config.toml
norm = "rmsnorm"
init_std_qkv = 0.0518
init_std_down = 0.0
lr_head = 0.00378
decay_fraction = 1.0
train_tokens = 146800000
Each number is 500 + 25 x the weight over its row's rms, rounded and kept within 0 to 999. Layers, rows and columns count from 0. Numbers have three digits each. The size before them is the row's rms in percent of the matrix's.

# layer 4 MLP up, 384x96, rms 0.175, rows 232-327, columns 32-63
105:491495482482517511492523516489513498481480505502517520506513530484458543461500545528479488509455
101:458495483513496478516523509508507464483482485551487532501469522523440554525448496493516454508516
085:479503590465491497467519523478484539495503518478469527517482557511492496506527518525512517478518
099:494544500547529513506479475479464477492538516495528487509470492485490489535513456499510489471504
107:471500504528468521502516513517483512540468530457499505474490478527553505448507508510477518498506
093:492545485491504536491531521499506518502491471494497473513531481484510537496524488456528456492483
097:505535505488506482502537456493547492488500534556452455499512557471487466476544518482488502504548
101:523496522526530513508474509495443483507518462477493532497530503481452506497485460488547473520511
108:408477487505564477511529468478493504479466517500490483473498502504508528511538533487487528466500
097:460493486481505486475562468532507497522506502522509504548518495455499521518482542504457558540504
091:523485513504463522486492487475499516489505499498531517490523560492524509494534500491501526467488
101:483541514511501502488486539476516488505466486462532525553467505523486526495436529426496448503479
092:478523499471516435525497464529468518507510491481491486521503535505466509513506448543477545563484
098:492522500533449514511483507517501525467509501514504480466551521507494511506474518484478515458481
097:519480476555529486519507524508496495521514506525478526504502500527544519534495502537497470499557
093:474509559463493496516504476530467500493457524492533515492493517542545534516475524532503497522497
086:470496506485502460548502481493506506478554473512479499482503515508497512454501562494471513533492
098:484496510540461509503518532481436483503544521509541522530485510490457531471478490532473527512494
081:487435503500478499488499484522482532489508534468520555501476529512517516485523510481478441518458
104:474492539507509505501526492478511533468551503546484521516484530483477553479492503510509497528516
093:481515476494512480510429525495522499476512532482442516507481473429492531493467510515507521535463
085:487518524502527510526489459463517536531498473492521501433516523487489511513466507515458492544497
102:472484470493512492485469489514529471496482545464495431535505491486523521493536505526491481509511
109:495544519504508538524503439478468499479470507521480495506520541463496504492500491481459508476520
107:473501499549571509521516437494520523508449463505513497498516511508534507484501487464526516506502
096:442488503528438484514507497517480503516476505463485542491482505522535545524483464533498503494503
097:491518512492534509498511484506496492523452507467479534456466496456503507485523484483470498486534
116:492472460522509509468481500482528497522483487464486480486516493498528501538507499471453487474497
097:510530521505440483495532483490490474467479517499474487466493451477486521521553509495447490520489
093:519536492496494486519492513477501507510465498487502529506484464529441519567481507519520504483491
117:485469531522483491554492535514507481492538497514506508454456479471461474501529545491465466527523
091:494521477559519499515497492483499530486509491505485485521496437476452546526526474496485466512505
112:459493482554517486528473519522495506471483482499470512525497459491490566505449527522523450488508
088:529513529497526472508524479517509496480506468488484469526508491521534504495520516513488540510453
093:490483547525496458526499524502479519451433471475521502482483471505486494524510514516521487462479
106:529510491510470495480463547511492517499474531487496489485505488470483491565498492502471555494511
103:492494494497492499511481446506510466520491524458510485500480508476482492549506528480478509552485
111:468543514456511468504508524480525506478497492518491493515480514517420521489494508524505529511511
113:520472520477485482535492519487451504507483470517535525515478513441450508473510493516501489516529
132:501494511519495502540507473518510474468525518494439498462502514472516535533440556471481487524528
092:490500492490491523471521522510509503460532478491475477483487444470505518508467478479458477516549
098:478447483498513497507467485440473497481487432473480509496512524495542512454507523503491496529521
052:450502453524472500491539483481482544506531489498499536493469513463513447482537477497511550484488
090:484498503506507494556496439472487497505484433535516493497464498496498468494548496500503480470518
113:531472511482473480540563483481471527511505501523508505477513507486471517476492495498468530483503
100:508485473527511495537526517513532486507516514528436513558497495469493517499528524502498518516522
117:442483529513511485488505472516522546501492465523473513497496499439514518531469511507498490514508
109:531519492459475458492475520496502495493486515467511477517528495532492530464495492480453536524507
095:529503496516498502517465507478459460515537505446511515517504501466489506459499520520500518483513
091:532500482491515499489503522456506518527500498500525508500523461535462507519499505439502521536550
094:471469518513496472504549531467527501520513563509523481505515544561485540516526497519495467471533
101:478488455500533539512456473501519553507526503462468506548480483467524550501523488499491525487485
101:485512531439535509501479478489432510476432523467508512478517470502483522491480480526509526529521
087:531519506464486474507467494483450498542458501475523533487533474504478531466497513513508494480495
113:484454550471541468469522540491490545517493526496509530529504487436468502517457524505469509537503
108:535538515516485493534484479499502497529497441465487515519484475492558528522542477449510456489504
111:525457524502514508473451492468569525510492482547472540461504474512476485520499514513471474475505
098:527493502502498505434479500496520486472490469541516520517500510522509529500449499511511478469500
101:475537494542486511499472492489510528500509482512516499484446513495557531497478504505500522490501
098:494502491478535497466509525476505507542465508509500483531476469506485497490488502474508484499526
104:483495502480450486502504520520461471522451503495518499539472524467536518528485553475474541472546
102:492515488465504495534441510512513529518485501461485520516507502496466518518508429505511540487481
092:489506502482521505507501567528531536531517495513455476513573518494474506489541518522529520520520
097:489513508530517470508528522506494540547461492507477526517490506515486507498476496450518506472489
101:482487513466477489484499521559526531514450512530484473485488483507491480537534560511491449517495
108:486546473525512455477490482477496515506508522519512531498493540481483499456528546522480487519502
089:517505471479533470517472504492496502503515467508500496473473514463583532477483513489528508476552
097:495518521545520513479469482514510494441475508490492497556488535529487497491496528543488501495499
102:510460475520535506510518498490488481485479512511501452456480535500532498524505489476496462454497
093:469471531470501525540483498529495539510464492495477495500470475508502535499490504506472509540474
074:437489514480483504449533464510546489497500505550467486492486520464499538489499521528497496550455
084:533511527517512493525466528491503493464510496504498495470469507505482483536460483487482490470506
097:514542487547509550497435542507526528557511493558501504502466483487489539483509530493553491482516
099:465497515512566452502503510495481495463479507515486473498494518497521540518479483459499492458504
093:506484550513500473535464465507461482472505491527460488511517487488521486533492568524482519515508
088:481537518492453522527501517483487492496520488539476471515439454514512530508479520525499535510533
086:512496508501492501515500535500529486481500498521505461534484537535533556493541537489488511523502
107:490518553520513469503521544442487503477494454518497495487493507484525495521486526482506479536504
093:498494510512440479504505510474507506463500512536493484523486530487479479506527500472521463536513
097:495495503520496524457497476500500490486494515492482459475500479484546493522458476462484499522519
104:507522480521494520517503499468541537497537490560506505491494514552506544481486525494473453515481
123:467507495487540535496474487477470531512500468484491501514520533509464488479507506471476484471522
097:521450505511489501484522485541510522495563494504465488464516484480512496492497490505462464520516
102:490478512481523483512471532524495476516439487516507562537460490510520495505501483549521508513518
101:476493505483495462494467518512485509493513470537509516496518501521500538494530432504485483451494
115:496506499523455501484513465543485518461544503547470468481491484490449505555501474478489464471506
109:528521534436512475536527518507475474488454493475483502522524530504521527533524515497502502457483
112:471483536479529476468504496503507465523488493529487534490503543469471481465528512497499512484549
102:498516489474507487491497493512497483520521486492484454496528510502456515481494536491490529451495
110:508477544537498503500529458498480502542494476449519495503488498487522524506520490521496508541549
101:500490478507511466537552439489494535499517467503524465499474529495509541502479500481502514512533
094:492487485496514501517441504501476530511544513469486497478512481515540535523492503538493477500544
083:490473546484528498500519494469523501504506480494507482553496517513493533470505506511495451480531
100:507487493503519530518481460454478530485487465484549509504488482508532488483493524499453476445519
091:503527457486497499467497521498497509570496474450478499524470504472472523569496504460531465520515
092:500425501478532480535426496525504517502525528474482524508506504488502498518506508512518522464543
# layer 4 MLP down (transposed), 384x96, rms 0.0856, rows 232-327, columns 32-63
111:429462499501523508481495511488539488439537536479492449483495489549502503474476485497484526540520
105:487542505479554473502529495470496553545513503511469449460513522539501488486519514473506523524508
085:510459476516466532490487411447487507505467493536520471523522490483486504511501501544496542509524
098:500489508501503524475484555514479501487503530508497488490501527491519526485518521517475523455548
099:436550475511503490471521492518502483507517497491467479455489501484493539476488477481553505487535
100:496499491488454514489509498486524530459519452510499485521516522524475488543466496523510477510526
101:533466507501508514515494469537471524529527494474471500513528475534492489502465509475517490493490
103:540547527529489489502489501536506506504474482510567494489483514547420476503491474497491485493454
114:494478461501477509448527478498456464498553464502516501538502478523524510479518491511509546562509
091:500515480519494476495498505523519500496498471473530486477544515468507516473501553472509546533491
090:524498468487493531529507512461490502493463508469483474494435484500502501484496497476539495523548
102:484501516481511458477518494503488506477476510456558476494521486499534499469458507541473486473515
091:493489490491488501453479524491498470482510500484468490505497513515555490515478501549523508518511
095:560535500507433520496479509534478502518465515483495507480480480493507480480462493464507500505455
090:459502509492484543495471518500511515472484468486479497464499531554481511505469522481528489529471
101:482508528497505475476483551521499520537529499518484481488476498511494428477480505475531499520524
082:425484507524496459539478457472525539511484508520506485541464529519493512522510478492511466516502
103:559454473505491495533489519480518499460500487476533505485514518476509492509516534520492467455495
080:489527529476516541492519555463496487518504487514496496482476501479481457478535540460498475491470
100:544548501484508483495518496500482539485553552575459470505542476478519511511481528489533519505475
098:524544448515489487436488525510498517482475490498492518510492467490511475485486519459477489526486
082:487526514477502515497509491532497484537550483508532497533528534500505497487523460511533513494475
099:541517506506498483481509482469471481484468533543508459505485468498477457493554533505518471529501
115:473508494482541514543543464459477550520476484506477502494482505530475447499514472499493495521506
106:438529459457506495512511542492471512521479513494480528502476465479478530497516523500510473493490
088:535525521523431506511507485541518514534540509519492496477540475458496548499528478467464474501495
108:463492505497503496509509488514514502541496509502486523472460562501508538529495534489499495538524
113:500499483478516484468475522493462491488472524469481518484488460506490553548511504540534482483477
108:543518467529439500482505458505462473511482490495505463503502454458497496464498491519487530509460
087:455503576516478485511528479519494467479477478510532498489502506499503496501459526486549533487493
106:495480503509557492526507469478478467475496491567534491485521484491479498468530492558517476550493
089:518510517542472504529482474534495514510506421462488484490465499506490481499509487523487533522482
121:498510499516475512473487531502553527502517510514552483532505464547493497514457551486488459462461
088:492461502480491489467549506515540463493524498496497519477507505486489465498476480523534527474520
088:502512506513514499488453493506500458467486472530507480504477562520510496520513488486493484490523
108:496490478517518507501478519483519477456534483437506459496478524472501507455499489524514512504544
096:442521470494515498555484484536523516514527505477498498517525515552505504458460496447497468529478
102:490497484517481493523484502504472499524523515552504481475463560523485494524509533482488469487467
103:496477549505542495482502528490502502482503490488449498495499501511516535495486477468458521500480
120:469528527506486475507501496501478442511560548506492485461477529538467530527481468508497472523476
098:499476486517489530492489467480460482498530515467521528479469510502482512482521509523481512499513
104:449483473501480508479500506484452437524493465478523522426484490495581504484494452515515490507519
045:470476503514496494534536483503479481540515482496476508483517499502513502466487494503530536489506
093:517450486474532503524478517452504489498481473558545448482451488510510497481475495526539504492514
111:463466483507503495531499496506502489513501520477488504501551508529491522528495517509485502513468
111:475500492480522482511497499482481525513513503496530485514503503480490489453454499467479488485518
119:501506489515538499490506496512475493462542541491498507520503488541500510489489526511473492481463
111:507458506539482530521525470505531483480516538521455491505506514473490519512568504534479516488528
095:478537477534467531517494458486537503531531536467494497465533504506487482425492527499497513536513
095:522498528506485497504503482499520456497483476495478479512507494536467427520459472513485489526499
096:502545506521491554529489487492453495499506510549518524520461515508517496506446481492466486516445
093:490516528463529505470475510518509518468508534476502505483451511470474499479513565550518525456473
092:470491460529519535504491541453475466514507504469475470481512514502490519487460523521509507560470
094:481475467509521477496461535462453519490491517448516515546462535489473493508549480517508517546474
113:495530490502487504518517512531449503490475529492511516486523462493488497478502483491474490469561
105:523508519550488473468461492466548534516537454507489520476471528496531483541517494559510503478481
108:481537501506483537503513487523576507510512532477489460512472527541526496505515481517475500506454
093:481505483485488515528508508531574496503504490548490493516516516509480504572504505514463483521492
085:511466520507505464499477506510494429471524516523468465473502505498493544522526528496518461496429
096:476429511500532541502465530508489442495498532491531448495508505528495508483476531470553512528527
101:509459471479489491521523562516476494534500520442498514475524500486480495508499528508550527538474
096:472469490475475457498453480508505472531494485519487502467482466475481523514450506502495542474483
089:490467482509477524509470472517498527505482534477471497498524525496509470511491509515480495473479
101:468565478517501499500496458509476483504539504512514471477514509536535494496535462509490563501519
089:470476497512471510476542509581505512484466494578503515517507509527527484519505492494496463502516
108:526507536488506495522523487481492511458507512507495493508536481505507495505518509506491478483479
088:488547487487487526517484481509480470530519485509496502467482512502471525473509521493521454511491
094:476526469486495493509508532536473535518494475516513490459522494506487507500519505527511518499539
102:505497548519537496511491511528470514461516509504476497466479490501524484468475459497472500516496
112:470525504444531516459507499469512505491473506496521510489512461505485516485515468466465490454494
076:458487541485502517484470520500529499487525454525489538498520462489518464444469502482505496502472
089:515501517492479522482474517531520486495560525443490522508514489484538474510462513496554485515512
099:512487501496489508512468502526491479486486496538512534530513509482501497487530496531512519517479
099:494478521565522513503492497486496531512539493533455517505469484487446505502489496511507512530544
089:504510517484455496499473512528521493519530494511472495492567513505546537452535533527528512491521
082:485486503538525434494524491502486512484476481533510542475521525509528486488558475483497486500489
093:450498500472525506519465463502469550511493475522491507459515492469465453509465499488495482502514
104:497506514493513501472507537489519525454539529476448470498519464480517481494503513483520516543513
091:503491481535499496540469513523451497544513502500473505445501464498507518521492483500476505535498
101:470499494486520540490496541465475519522505512497500495512513488516571465519467494471478478474460
099:531514432492507515481474521463483540528514544485553505514513522486511513512487462515453506505524
119:481470541516468442480494466516499465489487511483507480513494530541505469496508500490520462454485
088:511512487517529494541503472502501478498501514490516537480534498522484481504477461520522491480511
101:510489471529502556519529482495510516493518484457495490549505512537498468504510513470501502530491
094:475500516501496479460482506482507465479531493528489503497493518513482502457502491488523470462512
104:484502509461525468514540484519486506475538501515535489489495497480505478526544465481484508469504
102:499500465554546509500490477517468504514477538492505452531495481506527514497531484491518498479486
113:537497488525529517511491506480517517505457488504514470533493485515517502547470510515500509480485
098:445448499506465472501538518482474464458491526473487533505494541515450494469526493504511453492522
103:519500483563484503520502541506491469491482517461479485499509524480523497494524541518499499525466
099:504463487483508497498527527482515526498545519500497501503462518473497505503530487454508506498501
095:482509478555511501464522489488499469524473476488475517479518511527482500515483484517497504576486
091:508513439499499509491503476487500500469492484530521473471508481457523502512449498494513546523488
100:525479487485502508518529565511496517509493495506490485494498512460517489490457506552539511486482
087:531488469456550486498490503461484497505473548456515491534528475460510453515511520494506472461486
100:490492497526496522549484454444506495504537490536541502494497474516506492451477519493507488549506